Part of a small language model's weights.
Size: 13 layers, width 224, 4 heads of 64, MLP 896 GELU, vocabulary 1644, 8.84M parameters.
Training: 602M tokens, 4591 steps.
Each number is 50 + 10 x the weight over the matrix's rms, rounded and kept within 0 to 99. Layers, rows and columns count from 0.

# up: layer 5 MLP up, 896x224, rms 0.0579, rows 275-305, columns 0-111
# down: layer 5 MLP down (transposed), 896x224, rms 0.0498, rows 275-305, columns 0-111
up275:38 68 43 63 45 46 67 54 57 38 59 47 53 43 70 68 52 53 47 68 53 45 58 37 47 59 53 39 45 52 58 56 59 61 51 39 44 53 45 37 39 42 55 58 45 62 57 32 36 46 56 48 52 46 36 27 59 58 38 50 48 57 55 39 41 55 31 67 43 54 48 58 45 35 63 47 40 42 44 67 57 55 32 62 45 55 32 35 44 56 37 33 40 59 40 58 44 48 57 54 70 59 43 42 39 58 58 51 47 55 39 64
down275:53 41 59 39 56 51 48 56 57 73 40 53 75 40 38 62 24 49 26 60 49 42 41 35 48 45 58 41 45 65 59 62 43 33 28 42 30 63 59 75 54 72 43 56 57 26 47 48 38 51 61 50 56 37 46 43 47 51 52 52 67 32 59 64 50 57 53 56 49 46 52 56 50 57 53 50 63 44 52 62 69 48 64 55 64 48 50 63 56 42 48 47 57 56 46 41 54 52 44 39 43 60 53 34 45 44 62 48 45 54 69 60
up276:37 64 49 58 53 39 55 58 62 41 35 60 59 38 37 56 37 61 54 55 64 39 45 47 39 60 28 52 64 36 66 46 35 46 67 48 42 55 61 61 39 55 65 38 59 57 51 48 48 49 43 63 56 41 49 50 57 49 40 46 55 47 38 44 48 51 54 41 57 52 61 51 37 59 55 50 44 43 48 49 42 54 47 42 62 32 57 56 56 38 55 46 65 49 55 47 55 52 39 60 54 64 65 30 42 59 79 30 54 53 39 40
down276:31 58 31 42 53 53 42 47 54 58 38 49 53 40 59 68 47 53 56 52 49 50 44 62 38 44 57 30 53 55 71 60 63 51 49 55 49 44 52 57 45 60 41 53 62 57 61 64 43 47 51 63 47 55 40 44 76 55 54 52 56 55 45 30 44 54 62 31 60 60 51 40 53 51 54 67 35 49 54 57 39 45 45 53 82 51 44 36 37 32 53 57 47 40 54 54 33 40 38 32 60 48 61 60 29 40 51 51 48 38 49 47
up277:45 33 58 43 65 48 19 45 47 62 50 42 51 64 39 50 42 36 59 54 52 46 49 43 45 64 65 46 45 51 51 44 62 35 50 65 44 61 45 37 66 52 58 48 54 65 55 63 54 55 46 51 41 37 54 33 50 76 41 39 61 50 43 29 35 55 48 56 47 26 56 50 48 46 32 56 53 47 57 27 58 62 42 34 55 49 57 60 36 50 56 30 37 72 56 77 56 57 41 51 59 39 47 47 51 37 73 47 56 44 39 50
down277:52 48 31 55 54 54 54 31 45 54 56 57 39 58 65 37 43 43 54 45 49 34 36 57 34 39 50 41 48 35 66 66 66 58 49 66 47 55 46 62 39 56 66 44 55 63 60 46 71 57 43 62 47 50 48 51 53 59 53 39 36 49 43 52 37 61 51 55 34 49 50 55 62 51 45 47 55 44 54 58 75 39 60 45 41 53 31 53 50 43 56 37 46 49 56 53 49 72 60 45 67 48 54 35 54 32 39 45 42 47 30 51
up278:53 69 61 37 50 47 46 44 53 53 46 37 61 52 40 49 33 61 61 58 43 55 42 62 40 62 48 49 54 48 24 40 55 43 53 63 52 41 61 44 30 38 36 69 46 38 61 63 46 56 46 44 39 45 36 45 44 43 58 51 41 66 38 39 35 53 64 35 63 49 64 63 70 59 53 30 39 35 38 50 43 40 24 54 41 47 50 52 58 35 38 46 49 58 41 47 40 35 73 65 49 35 43 68 44 54 40 75 42 65 51 36
down278:40 41 59 43 54 53 53 59 60 53 54 69 41 34 44 25 56 66 77 50 43 48 45 53 55 51 47 44 42 51 56 58 63 55 53 56 52 29 46 42 70 50 50 39 49 55 59 57 59 36 48 56 47 42 55 44 51 47 59 39 72 49 49 51 53 51 50 50 61 51 63 60 44 41 58 55 57 58 37 49 60 52 56 44 67 55 52 38 41 46 46 41 47 63 38 54 32 39 40 45 47 37 41 51 39 53 45 43 44 52 37 64
up279:39 41 50 44 40 65 47 49 62 62 50 59 60 49 63 54 64 54 43 62 44 47 40 46 55 56 65 40 39 40 40 44 57 36 65 69 46 56 29 41 53 47 56 55 57 71 48 61 47 58 51 58 38 58 40 51 54 40 39 47 44 47 55 43 42 46 62 20 56 58 57 56 47 50 35 54 48 35 53 58 62 56 48 65 44 56 56 48 46 48 60 52 63 39 57 45 57 45 59 53 58 46 58 46 42 65 47 40 69 48 54 65
down279:79 51 52 63 52 49 53 42 50 68 49 43 52 49 58 50 56 47 61 46 47 56 72 51 40 54 46 40 50 34 51 57 65 43 60 48 63 57 63 54 70 66 43 64 26 35 54 52 50 51 53 38 46 54 55 57 51 46 52 39 49 70 46 63 53 56 48 49 43 65 46 37 49 46 56 55 36 46 56 60 55 26 50 45 66 39 56 70 79 43 26 40 32 50 47 55 56 55 47 58 48 49 58 53 55 46 47 65 61 70 44 53
up280:53 36 53 47 76 60 41 32 73 60 65 44 55 66 60 71 58 60 57 56 52 31 47 57 42 59 78 56 48 43 42 51 63 33 30 42 38 39 42 41 42 71 61 72 48 41 41 62 41 48 53 52 42 52 48 63 51 28 42 36 63 46 64 64 56 61 47 60 65 47 64 26 61 41 52 50 41 67 33 47 54 55 59 61 64 55 78 60 53 37 47 17 49 50 42 52 44 55 48 52 44 34 42 46 71 43 71 60 39 59 39 53
down280:53 48 60 40 57 41 22 50 72 56 49 56 47 47 53 55 37 41 39 46 56 61 48 47 35 45 30 42 50 56 39 54 23 53 57 51 67 41 49 39 42 40 25 20 53 38 57 50 53 50 67 37 29 32 49 56 43 83 61 56 45 63 32 55 42 56 51 34 61 61 44 40 44 46 54 50 50 34 46 36 61 49 42 40 35 58 44 52 53 48 45 68 54 62 45 67 49 40 46 61 53 45 38 49 49 58 45 63 56 49 49 53
up281:49 56 52 51 51 51 45 55 38 50 47 54 57 58 62 43 37 45 47 66 42 43 45 52 50 64 29 43 46 46 33 57 34 57 35 49 48 50 26 47 51 38 46 65 50 48 45 56 43 46 60 57 41 61 41 64 55 67 48 54 42 45 48 52 58 47 58 35 50 64 50 53 30 40 57 59 58 40 40 54 61 55 45 40 58 48 45 38 57 46 51 50 42 53 37 45 72 30 49 34 61 64 50 48 63 42 69 65 48 48 33 46
down281:40 44 61 48 24 64 64 34 54 46 43 49 47 53 61 49 44 54 50 41 44 70 49 43 42 47 53 62 30 43 59 49 45 57 54 33 61 50 39 57 53 53 70 42 58 35 55 44 47 53 51 60 50 59 47 50 43 63 58 55 46 48 44 28 63 45 52 39 45 50 46 49 49 72 40 56 51 61 50 45 40 58 38 47 41 33 47 36 59 49 47 58 57 46 37 40 40 48 48 46 41 37 22 52 42 35 47 60 32 55 67 60
up282:42 43 65 46 49 47 44 28 44 73 63 44 52 57 48 56 53 32 48 50 59 52 53 48 49 65 53 49 66 48 53 38 56 51 60 53 56 53 58 33 49 61 52 45 39 49 56 50 47 82 63 36 42 53 47 69 32 46 53 58 57 35 49 51 48 51 49 61 54 46 48 44 49 47 46 44 51 61 32 55 42 37 61 49 31 49 73 55 41 46 44 42 66 54 37 49 59 40 43 49 42 48 67 70 59 46 52 51 50 54 56 33
down282:47 47 60 44 42 49 46 59 65 31 45 44 60 40 50 62 58 46 53 44 50 56 61 57 54 45 49 51 40 59 43 73 48 71 44 60 47 53 48 58 48 52 42 51 53 43 42 51 49 59 49 63 73 50 57 31 69 38 38 32 50 40 49 54 36 62 47 53 32 42 59 39 36 50 66 48 42 53 52 57 41 43 54 54 56 39 53 37 60 34 55 50 36 48 49 50 43 51 35 66 58 40 41 59 53 64 55 57 47 43 50 54
up283:43 53 35 59 72 37 56 41 47 52 43 44 41 52 45 41 56 50 46 56 50 51 55 49 56 53 71 50 55 52 52 39 66 69 59 50 44 46 44 45 52 47 61 57 52 56 61 39 59 62 67 50 55 47 56 52 38 50 52 40 49 42 61 35 55 64 37 24 68 41 49 35 57 66 35 63 50 50 57 66 57 48 45 58 68 58 42 39 27 52 43 38 58 64 39 50 57 71 41 72 61 45 35 50 31 45 50 67 46 43 64 56
down283:54 45 61 39 43 47 53 27 44 54 50 49 61 67 41 45 19 50 51 45 50 60 32 41 33 55 37 25 47 41 68 35 57 45 53 40 49 62 78 38 44 41 49 62 49 55 58 30 63 41 60 70 53 61 43 37 40 45 36 57 52 42 59 49 67 56 52 43 49 46 40 49 48 53 51 39 54 37 73 52 53 48 46 51 40 54 83 52 41 39 38 47 37 46 45 79 38 48 52 53 47 57 52 61 67 32 52 54 63 71 39 50
up284:42 51 61 55 48 65 36 51 27 29 48 39 56 59 38 37 51 38 55 59 46 62 38 35 55 69 71 54 46 40 54 58 39 50 64 37 61 47 65 56 30 37 64 40 67 57 62 54 69 55 44 37 18 55 59 50 74 56 60 61 49 55 60 47 52 43 68 37 46 48 50 49 29 54 47 43 58 35 47 34 38 33 49 46 64 62 52 44 26 31 53 43 45 58 60 50 44 34 40 45 28 45 50 49 39 39 45 42 43 48 67 60
down284:36 49 63 75 65 68 50 37 35 37 56 30 52 46 51 38 45 66 33 47 60 32 25 70 55 45 46 63 48 73 45 43 39 41 58 31 62 59 51 49 44 60 47 57 52 49 59 63 57 65 65 67 53 46 39 49 52 63 35 39 39 53 49 55 44 54 54 25 53 56 55 37 45 67 58 44 47 73 44 48 53 59 56 47 36 50 47 45 22 55 64 51 56 57 35 33 40 41 45 45 50 46 75 37 48 39 59 53 29 52 53 52
up285:63 62 53 48 35 31 51 50 54 53 40 44 39 44 57 44 48 64 45 39 52 52 26 43 48 51 38 71 42 43 60 34 44 23 60 66 56 40 59 50 69 54 44 48 52 72 40 60 50 47 63 55 40 72 41 34 51 50 41 41 39 36 35 38 47 40 68 34 50 51 56 53 51 77 31 42 52 28 44 67 35 50 46 38 53 38 47 47 54 62 50 46 56 56 74 40 63 53 46 66 70 51 47 39 48 38 48 58 50 65 56 41
down285:47 63 49 61 61 53 43 50 32 70 49 61 59 67 50 51 47 43 46 31 63 36 40 40 46 35 49 45 51 35 58 61 50 55 50 58 35 68 57 42 62 55 54 36 53 73 82 59 49 44 48 36 48 50 58 48 49 57 61 53 65 41 43 51 54 72 52 59 51 62 52 63 44 74 58 36 43 49 73 37 53 34 57 66 57 53 42 36 38 58 51 63 78 57 65 39 49 54 55 71 27 43 43 57 61 60 38 40 64 30 45 47
up286:61 45 58 52 67 48 52 54 62 41 51 41 57 53 41 52 49 42 60 65 55 39 54 35 42 61 53 57 55 39 53 57 41 53 46 51 61 48 49 57 39 56 45 51 53 64 53 58 47 40 38 39 38 51 47 38 53 64 44 54 45 55 62 43 57 41 49 61 52 45 47 54 57 67 63 54 54 61 54 42 52 48 51 77 49 50 39 35 33 45 65 46 58 67 41 40 52 46 43 47 51 48 67 48 48 48 34 63 42 41 30 32
down286:50 72 50 52 36 50 56 49 46 38 53 59 55 55 42 45 45 52 60 51 59 53 43 45 43 55 40 57 47 60 40 57 54 57 63 46 38 42 54 36 48 51 63 44 45 36 59 49 27 53 70 53 57 41 40 56 42 44 43 57 45 50 50 49 45 54 51 42 52 51 52 36 62 42 44 56 67 59 44 67 56 58 44 35 59 46 38 59 53 46 58 56 53 66 47 47 49 70 40 59 67 46 46 47 44 44 48 55 65 55 38 58
up287:51 51 63 43 48 32 50 64 51 62 46 47 51 57 58 48 53 31 52 49 45 47 31 63 52 49 36 54 46 52 27 37 49 39 62 48 32 56 51 55 60 49 45 42 39 55 46 53 54 46 42 39 50 44 55 65 43 67 43 32 58 60 59 36 63 51 42 38 48 46 56 34 51 45 39 58 52 59 62 41 38 29 45 60 44 55 51 48 37 39 51 54 68 37 37 43 40 47 49 62 58 55 69 59 54 56 39 61 46 45 47 37
down287:71 37 46 52 45 40 53 52 56 54 54 57 37 44 59 43 44 27 51 62 38 50 63 39 47 68 73 27 54 43 48 45 35 30 46 42 67 60 59 66 37 34 54 62 59 60 52 38 50 45 59 45 47 49 52 52 25 47 47 46 49 42 64 64 41 40 56 74 51 47 43 55 44 61 68 45 36 55 67 59 55 37 52 41 30 68 43 53 47 61 58 37 39 47 64 30 48 37 69 29 46 40 59 44 47 83 54 44 49 51 57 52
up288:48 55 40 53 47 40 39 60 33 69 46 39 42 73 47 38 59 49 39 59 56 68 40 49 37 51 57 62 59 44 39 54 52 53 44 51 42 60 49 71 51 55 61 38 33 51 49 60 63 54 56 48 42 53 51 62 75 45 31 40 70 29 48 45 37 24 58 52 29 54 49 44 46 48 46 41 48 32 44 50 37 46 45 48 49 47 50 51 50 64 68 55 56 58 43 65 49 51 47 44 51 29 66 59 46 42 49 78 36 46 51 54
down288:54 54 50 61 45 42 45 41 61 74 51 59 39 58 41 53 49 52 32 63 53 40 63 48 28 58 55 44 46 50 54 51 43 49 53 46 53 63 59 56 41 52 55 45 67 47 62 49 52 69 44 58 54 52 52 53 39 53 44 47 40 68 62 38 61 60 53 53 61 66 40 31 33 54 42 56 46 53 45 54 63 43 60 53 59 29 42 64 54 52 29 36 41 48 53 45 69 42 40 62 40 55 55 58 33 30 42 46 61 51 28 38
up289:46 56 59 34 35 26 64 51 52 28 64 56 54 57 54 63 49 57 54 47 54 40 54 41 62 44 33 44 55 50 60 38 51 47 35 57 67 56 57 30 49 49 54 56 24 57 56 47 42 45 62 54 50 48 40 61 52 56 55 56 53 62 31 56 47 38 48 53 56 48 60 47 26 49 73 39 61 44 68 60 23 45 67 61 40 28 62 43 65 45 54 47 56 63 42 43 36 33 51 38 30 65 42 43 44 26 52 51 49 32 48 55
down289:64 46 54 55 62 45 66 50 57 49 57 45 56 55 50 61 68 59 49 41 49 64 52 59 52 43 37 57 56 48 65 53 59 45 66 51 40 31 58 55 71 52 54 62 46 49 47 51 37 41 55 37 42 48 56 59 60 31 32 29 39 40 51 41 64 43 56 38 49 53 52 62 47 42 48 42 39 26 45 51 41 47 44 53 47 34 60 53 48 52 48 38 60 54 45 72 37 45 44 48 58 49 35 64 44 39 43 39 32 44 44 69
up290:60 61 60 74 43 42 61 37 38 57 54 68 32 40 47 62 55 63 65 54 48 56 70 41 50 43 56 54 57 43 66 48 32 40 56 60 62 66 42 49 62 39 59 47 47 43 52 57 61 51 53 48 53 39 55 46 60 44 56 65 49 43 42 48 50 58 77 43 43 34 34 45 52 44 43 62 52 59 54 59 38 42 55 47 49 37 57 50 74 39 58 48 47 50 47 52 49 53 41 53 57 54 55 64 47 56 42 49 53 52 52 52
down290:30 42 60 61 58 71 67 64 50 52 42 49 39 69 51 42 60 63 52 65 61 39 40 53 39 64 55 54 64 37 58 56 35 37 34 51 65 42 59 67 47 33 51 57 29 45 47 55 49 67 42 46 66 44 68 48 65 47 40 43 42 67 63 56 40 46 56 43 34 47 52 48 43 52 48 53 53 47 30 42 56 65 51 35 39 63 45 48 52 49 59 50 52 62 61 52 55 37 52 46 38 39 66 58 46 44 53 48 51 33 34 44
up291:63 54 43 32 62 55 53 40 57 64 62 54 65 56 71 46 69 58 75 40 38 37 49 45 48 51 55 39 70 45 44 49 65 37 55 48 58 40 36 58 47 70 31 34 55 53 40 60 52 47 59 61 35 53 41 66 50 57 59 48 59 46 55 55 36 39 52 61 51 57 74 24 56 44 43 60 48 44 60 37 57 45 58 56 63 58 50 58 53 37 51 37 56 41 49 57 59 47 55 59 51 34 43 57 41 40 61 47 52 40 51 43
down291:63 59 46 55 67 54 49 64 33 40 77 45 49 44 41 50 54 57 53 64 41 31 21 39 56 40 46 49 41 58 55 60 61 65 53 35 47 59 68 43 67 48 38 41 52 51 54 40 52 57 49 54 37 60 30 50 55 33 64 56 31 45 23 37 53 64 67 24 68 55 57 52 38 59 65 58 53 35 66 46 62 41 55 68 67 75 45 27 54 55 51 60 69 61 37 52 42 57 55 74 39 59 39 50 73 54 39 49 35 35 48 35
up292:40 72 59 42 49 42 54 56 41 47 61 46 36 52 59 54 66 65 49 54 60 55 53 46 40 67 52 54 44 48 46 54 36 39 51 65 57 51 54 47 43 55 53 49 37 46 65 59 44 30 41 58 56 29 38 50 33 63 29 61 52 59 40 49 47 43 62 31 47 43 56 43 54 48 46 51 46 58 49 40 39 46 43 64 39 44 50 71 51 58 58 47 43 63 45 53 59 53 38 41 46 58 46 43 45 42 67 35 35 51 35 38
down292:57 46 55 59 47 45 53 44 50 47 49 52 40 50 38 54 47 51 59 55 43 55 29 39 49 61 35 33 49 37 44 56 56 51 43 45 48 67 49 50 52 77 58 52 51 52 51 52 38 32 62 55 44 49 43 67 43 54 39 48 37 47 51 46 45 51 40 46 46 42 40 54 50 25 42 45 49 72 46 51 43 48 54 43 59 40 49 57 43 59 52 56 59 62 59 59 43 50 43 44 32 44 48 49 53 37 46 48 59 60 43 67
up293:61 65 68 39 65 47 50 49 59 36 43 56 46 45 57 45 56 56 55 44 39 39 48 62 52 46 50 31 49 58 48 51 43 64 37 78 41 55 37 43 47 56 36 56 64 59 54 45 41 58 48 64 71 56 49 48 47 49 53 53 46 28 45 45 46 58 64 46 56 56 42 55 47 59 64 34 43 54 51 46 45 41 65 73 47 47 69 55 59 53 55 53 55 53 55 64 69 49 59 46 55 45 58 29 53 45 50 45 51 58 51 34
down293:51 51 61 47 46 48 40 54 62 56 50 59 65 47 67 54 45 34 45 47 42 52 53 34 58 50 59 53 52 53 46 58 44 33 79 51 34 53 54 64 41 38 34 69 42 60 41 26 39 46 34 47 36 37 41 57 40 52 31 45 43 31 48 55 52 37 37 80 62 40 42 40 45 53 50 49 38 49 65 58 48 46 73 46 66 36 51 58 49 46 27 37 57 63 45 55 55 46 51 38 61 52 69 35 44 68 39 57 43 53 32 53
up294:51 46 29 39 72 51 74 69 41 55 44 33 62 61 56 58 34 49 43 47 43 69 45 40 32 53 37 64 46 65 41 53 40 62 58 44 58 53 49 56 59 53 64 40 61 36 48 51 45 53 48 77 54 41 66 69 61 52 33 38 47 39 59 38 54 47 46 48 65 68 34 32 57 57 54 42 31 56 58 46 49 52 32 43 57 46 43 49 47 45 64 54 46 64 47 48 54 61 42 55 59 37 35 50 72 49 66 42 38 68 44 19
down294:44 56 51 45 64 46 52 55 44 57 59 40 62 50 45 50 56 50 43 76 56 49 58 57 41 36 45 54 44 67 42 59 66 46 59 45 50 57 56 54 56 42 67 39 48 36 58 23 42 60 47 48 78 45 54 56 48 45 38 49 52 52 43 35 46 48 60 27 45 50 49 39 49 49 60 53 54 52 64 54 54 32 52 50 60 60 32 59 54 38 56 63 34 60 38 50 49 49 43 59 55 50 52 40 55 32 53 51 52 55 26 60
up295:56 49 48 58 53 42 51 46 35 49 47 49 48 60 52 51 42 67 40 48 69 40 52 26 61 54 23 32 73 49 34 68 65 48 48 62 59 58 37 58 76 39 49 54 48 55 68 35 52 60 43 31 51 58 36 57 52 46 50 50 40 34 55 49 54 62 44 63 56 57 68 32 50 61 57 55 54 31 56 58 52 64 36 45 44 43 37 54 38 73 57 41 57 58 46 55 55 54 61 45 62 38 55 34 40 50 64 64 30 57 40 45
down295:58 40 47 49 48 56 36 51 58 53 45 41 47 37 59 41 56 53 74 64 53 48 49 48 67 62 47 60 41 39 59 60 45 43 40 54 55 55 50 47 57 51 47 61 39 69 46 43 34 66 45 55 45 41 23 60 33 49 44 52 44 63 58 68 56 42 39 32 40 32 54 53 43 45 58 35 56 49 63 39 38 65 39 62 51 29 36 72 52 59 53 51 39 60 65 38 46 54 51 59 52 61 54 31 54 43 45 57 66 53 51 53
up296:65 47 50 46 54 52 37 42 66 46 58 41 58 49 57 39 43 51 62 51 38 43 57 51 46 44 59 44 52 55 56 39 55 59 44 54 37 35 49 38 59 44 44 72 42 35 45 51 35 71 64 54 41 42 56 52 36 53 51 50 41 43 48 55 41 67 45 43 55 45 46 51 56 36 55 38 40 46 58 40 56 34 38 37 56 47 45 50 56 72 44 42 48 38 51 53 43 52 52 51 45 55 71 56 52 47 46 49 58 63 36 57
down296:45 53 51 63 62 28 33 53 51 53 62 55 33 60 45 46 33 58 69 50 39 27 46 48 45 34 55 43 48 47 43 35 59 49 56 53 40 52 54 40 52 52 51 55 64 46 67 43 39 39 49 44 36 56 66 50 41 39 37 49 58 33 45 52 41 59 68 46 37 54 71 51 58 55 54 61 44 47 60 54 45 44 36 67 63 62 58 62 48 49 34 51 71 47 50 60 61 35 44 51 49 50 45 62 47 63 53 49 52 48 39 35
up297:65 43 38 38 49 38 56 45 46 66 50 48 47 48 32 56 41 48 36 50 35 40 31 49 46 57 49 50 48 65 40 57 30 27 67 72 45 48 53 40 74 62 53 55 73 38 39 30 37 30 48 50 73 48 37 56 64 56 37 43 47 59 43 64 48 32 47 56 51 41 64 43 32 52 51 47 44 42 59 59 37 52 30 47 38 55 49 57 50 58 46 47 57 62 58 58 47 67 44 51 65 65 50 48 50 63 36 55 56 71 38 63
down297:57 51 51 33 61 40 54 49 60 48 46 39 45 54 56 30 46 40 60 48 29 48 69 48 51 59 37 62 59 53 59 37 39 37 54 57 34 46 45 66 41 40 78 37 38 80 64 52 29 56 50 60 44 35 58 45 62 41 56 61 48 59 49 46 34 49 54 62 60 48 69 53 52 41 38 55 48 53 61 51 51 64 53 44 65 74 41 57 53 71 35 46 54 43 39 55 59 45 46 40 31 47 64 37 40 56 66 42 33 38 64 45
up298:52 63 34 49 57 50 35 63 53 25 38 59 41 66 55 44 39 35 40 56 41 59 24 48 64 60 44 45 51 37 46 43 48 55 53 42 33 41 47 67 67 46 62 67 59 46 40 56 39 66 77 41 52 52 48 47 59 48 30 54 30 61 43 51 29 27 60 42 54 63 54 36 45 66 29 34 45 49 46 47 46 31 67 33 57 52 39 42 34 35 54 63 52 75 52 48 34 72 45 46 46 51 52 51 48 41 50 49 44 64 55 52
down298:38 45 36 40 57 65 33 36 60 57 54 50 64 42 36 61 62 58 62 38 41 41 46 25 58 49 70 42 56 61 37 46 41 44 52 53 56 37 42 53 43 56 61 58 55 65 48 50 37 67 58 41 40 43 40 63 42 56 46 40 47 53 44 62 68 45 39 71 37 56 62 43 53 41 53 44 56 46 33 61 39 30 57 58 61 34 58 51 57 56 70 42 39 43 66 45 40 32 47 44 62 52 36 59 55 54 50 47 52 28 54 69
up299:51 39 62 74 51 60 71 53 50 37 49 51 54 38 52 62 51 49 52 54 58 46 53 61 47 49 58 52 65 44 56 38 46 49 53 60 49 50 38 34 54 53 44 62 59 53 59 38 54 51 55 46 45 45 63 58 42 66 56 55 44 53 57 65 51 44 42 59 37 57 57 62 42 50 53 54 63 44 51 38 53 33 52 49 59 36 48 52 43 67 38 66 52 53 49 50 54 35 50 54 44 55 42 38 55 60 56 69 59 55 39 43
down299:51 57 39 66 40 38 69 46 55 54 48 48 56 45 41 67 41 40 46 42 57 65 46 51 47 45 64 46 52 58 48 58 34 24 43 51 59 47 48 45 37 55 27 56 51 43 46 59 49 62 58 57 44 42 43 52 53 47 50 50 47 60 32 40 46 49 51 41 57 66 49 60 61 47 52 44 41 42 55 47 39 30 54 59 49 60 46 36 49 62 34 43 46 52 67 22 67 61 41 66 54 50 41 50 37 62 49 83 45 44 44 53
up300:48 45 59 59 42 54 46 55 49 60 45 33 49 55 50 46 51 60 50 50 49 52 44 66 51 59 28 59 52 61 35 40 48 47 41 55 54 52 65 58 52 47 52 42 47 48 58 60 43 53 41 58 47 50 46 50 42 60 51 42 48 31 35 55 40 66 35 46 44 48 65 57 57 62 55 50 62 58 43 53 56 45 66 58 44 50 45 60 48 35 61 41 53 56 60 57 39 43 22 56 48 45 58 42 50 50 36 42 63 60 60 35
down300:62 42 47 46 33 57 46 50 59 63 36 50 57 44 42 44 50 59 56 47 70 52 51 64 43 38 40 55 46 54 46 63 36 51 65 49 46 57 45 48 47 48 59 48 62 56 39 38 55 33 51 52 43 38 58 48 59 49 47 55 48 52 47 62 47 49 55 52 57 36 56 45 37 40 54 39 49 40 41 56 44 42 55 78 65 39 55 51 47 36 56 59 66 51 51 71 56 44 41 52 39 46 49 41 49 46 43 51 54 39 45 41
up301:36 46 45 32 53 48 33 38 35 50 50 36 55 36 61 45 38 56 34 54 46 61 52 29 49 50 49 58 65 51 52 30 46 50 48 38 36 51 35 33 50 56 52 57 70 50 45 59 46 58 50 54 55 55 47 48 31 31 56 56 62 45 54 39 55 45 21 63 42 61 69 47 43 39 44 50 45 42 42 62 61 35 48 49 42 66 48 32 27 58 44 75 52 71 54 53 57 61 62 62 58 48 51 58 49 51 62 50 66 57 61 53
down301:59 58 47 27 67 57 28 42 24 43 57 26 42 63 33 32 39 59 48 36 50 54 41 68 56 49 56 49 46 56 55 48 40 68 37 31 61 45 37 58 46 71 26 45 59 61 43 59 46 63 42 44 55 48 25 49 37 72 50 62 62 44 56 41 63 62 65 36 53 60 45 43 63 37 73 50 67 71 41 66 27 57 51 45 58 33 43 42 46 48 54 46 65 54 47 26 34 52 43 29 64 61 64 65 38 60 56 50 62 42 44 28
up302:49 59 43 54 58 55 49 55 39 49 36 47 49 56 51 40 33 45 26 48 44 47 45 49 47 51 51 56 46 44 65 52 51 49 44 51 55 48 38 48 40 57 52 49 46 62 61 47 58 55 54 59 38 53 53 48 58 52 57 49 51 42 58 46 45 60 42 49 46 45 46 38 48 56 53 65 48 47 58 53 43 51 49 65 48 47 46 48 45 50 56 65 62 40 41 48 64 47 46 49 52 50 53 36 37 42 33 43 55 47 53 46
down302:51 47 56 45 55 49 38 45 65 53 52 45 34 64 47 53 43 47 45 34 49 56 46 40 45 52 49 45 64 52 51 49 39 45 62 44 55 48 47 65 52 32 50 49 42 31 52 49 49 39 56 44 54 49 51 49 40 57 53 59 49 44 51 40 48 38 58 63 35 49 44 48 51 58 40 42 63 39 47 44 51 44 53 45 47 56 60 58 46 33 41 42 53 33 51 47 58 57 54 52 47 49 45 53 51 53 47 52 39 49 58 65
up303:36 43 41 50 53 61 51 54 51 52 62 46 51 49 38 77 56 50 54 39 56 59 36 54 49 38 68 57 49 60 40 51 45 64 51 45 49 40 41 68 33 39 49 61 46 38 52 58 36 38 51 53 55 44 35 35 57 48 34 49 51 46 34 57 41 51 45 40 50 46 50 60 47 50 42 45 49 35 33 57 45 57 32 42 34 36 58 49 49 47 46 74 55 81 47 68 31 37 66 46 42 63 57 61 61 68 37 55 63 56 48 57
down303:49 49 57 40 58 37 46 54 49 53 42 42 51 41 37 29 50 56 30 45 51 50 55 29 61 48 41 59 57 63 58 52 39 58 56 41 63 38 37 57 53 42 36 58 38 44 40 40 74 56 62 61 57 57 42 56 45 43 50 47 51 41 59 47 45 47 49 36 47 34 53 59 39 56 41 34 68 53 53 38 47 48 67 55 38 44 46 62 49 51 41 58 53 47 53 49 61 44 47 24 56 54 62 51 60 47 55 28 41 39 55 51
up304:63 46 56 48 55 70 50 47 51 37 45 47 46 49 37 49 52 46 36 57 51 50 49 37 49 56 77 49 44 64 47 43 40 39 46 41 62 52 67 47 31 61 58 44 61 55 35 55 35 39 55 41 67 43 53 52 52 43 61 48 44 25 56 57 49 30 33 21 56 56 43 57 60 46 52 39 76 41 50 36 48 54 60 22 47 60 51 60 46 63 59 58 71 41 62 53 58 57 74 35 51 51 52 65 55 46 51 43 45 55 61 50
down304:50 37 48 66 36 45 69 59 30 51 60 50 47 42 50 34 43 56 37 35 54 74 29 51 47 47 57 73 54 53 55 66 44 48 49 54 54 53 44 72 53 50 56 33 42 43 52 59 56 52 43 47 48 45 53 59 49 37 43 51 65 45 42 27 35 61 49 55 39 76 31 33 54 44 41 63 56 60 71 38 52 62 41 62 31 63 46 54 40 39 64 58 51 67 37 48 50 47 47 41 42 62 44 43 55 39 55 62 54 70 50 57
up305:46 54 21 46 41 51 33 50 59 36 38 40 24 63 44 46 61 63 40 50 45 52 46 26 47 40 42 64 42 52 28 63 57 57 45 58 40 55 56 70 50 46 54 44 53 49 48 58 41 67 61 31 56 44 51 46 33 60 43 16 35 58 64 56 58 42 41 50 43 66 53 49 62 51 41 52 50 33 48 60 40 60 27 42 56 33 41 38 38 52 53 62 48 55 30 67 59 45 52 48 49 57 45 42 49 46 53 53 40 49 42 63
down305:45 50 37 36 51 53 54 50 66 51 48 41 51 64 55 46 64 39 50 56 58 34 39 53 46 45 64 53 52 54 38 55 30 40 52 50 50 52 43 43 54 44 57 57 50 55 62 47 55 59 45 52 60 56 54 66 55 49 57 55 55 42 36 37 58 36 49 50 37 58 67 52 60 39 45 50 63 53 63 50 59 34 60 52 42 37 52 34 53 60 43 52 59 46 70 39 57 49 37 58 46 42 63 55 70 37 46 49 59 66 30 57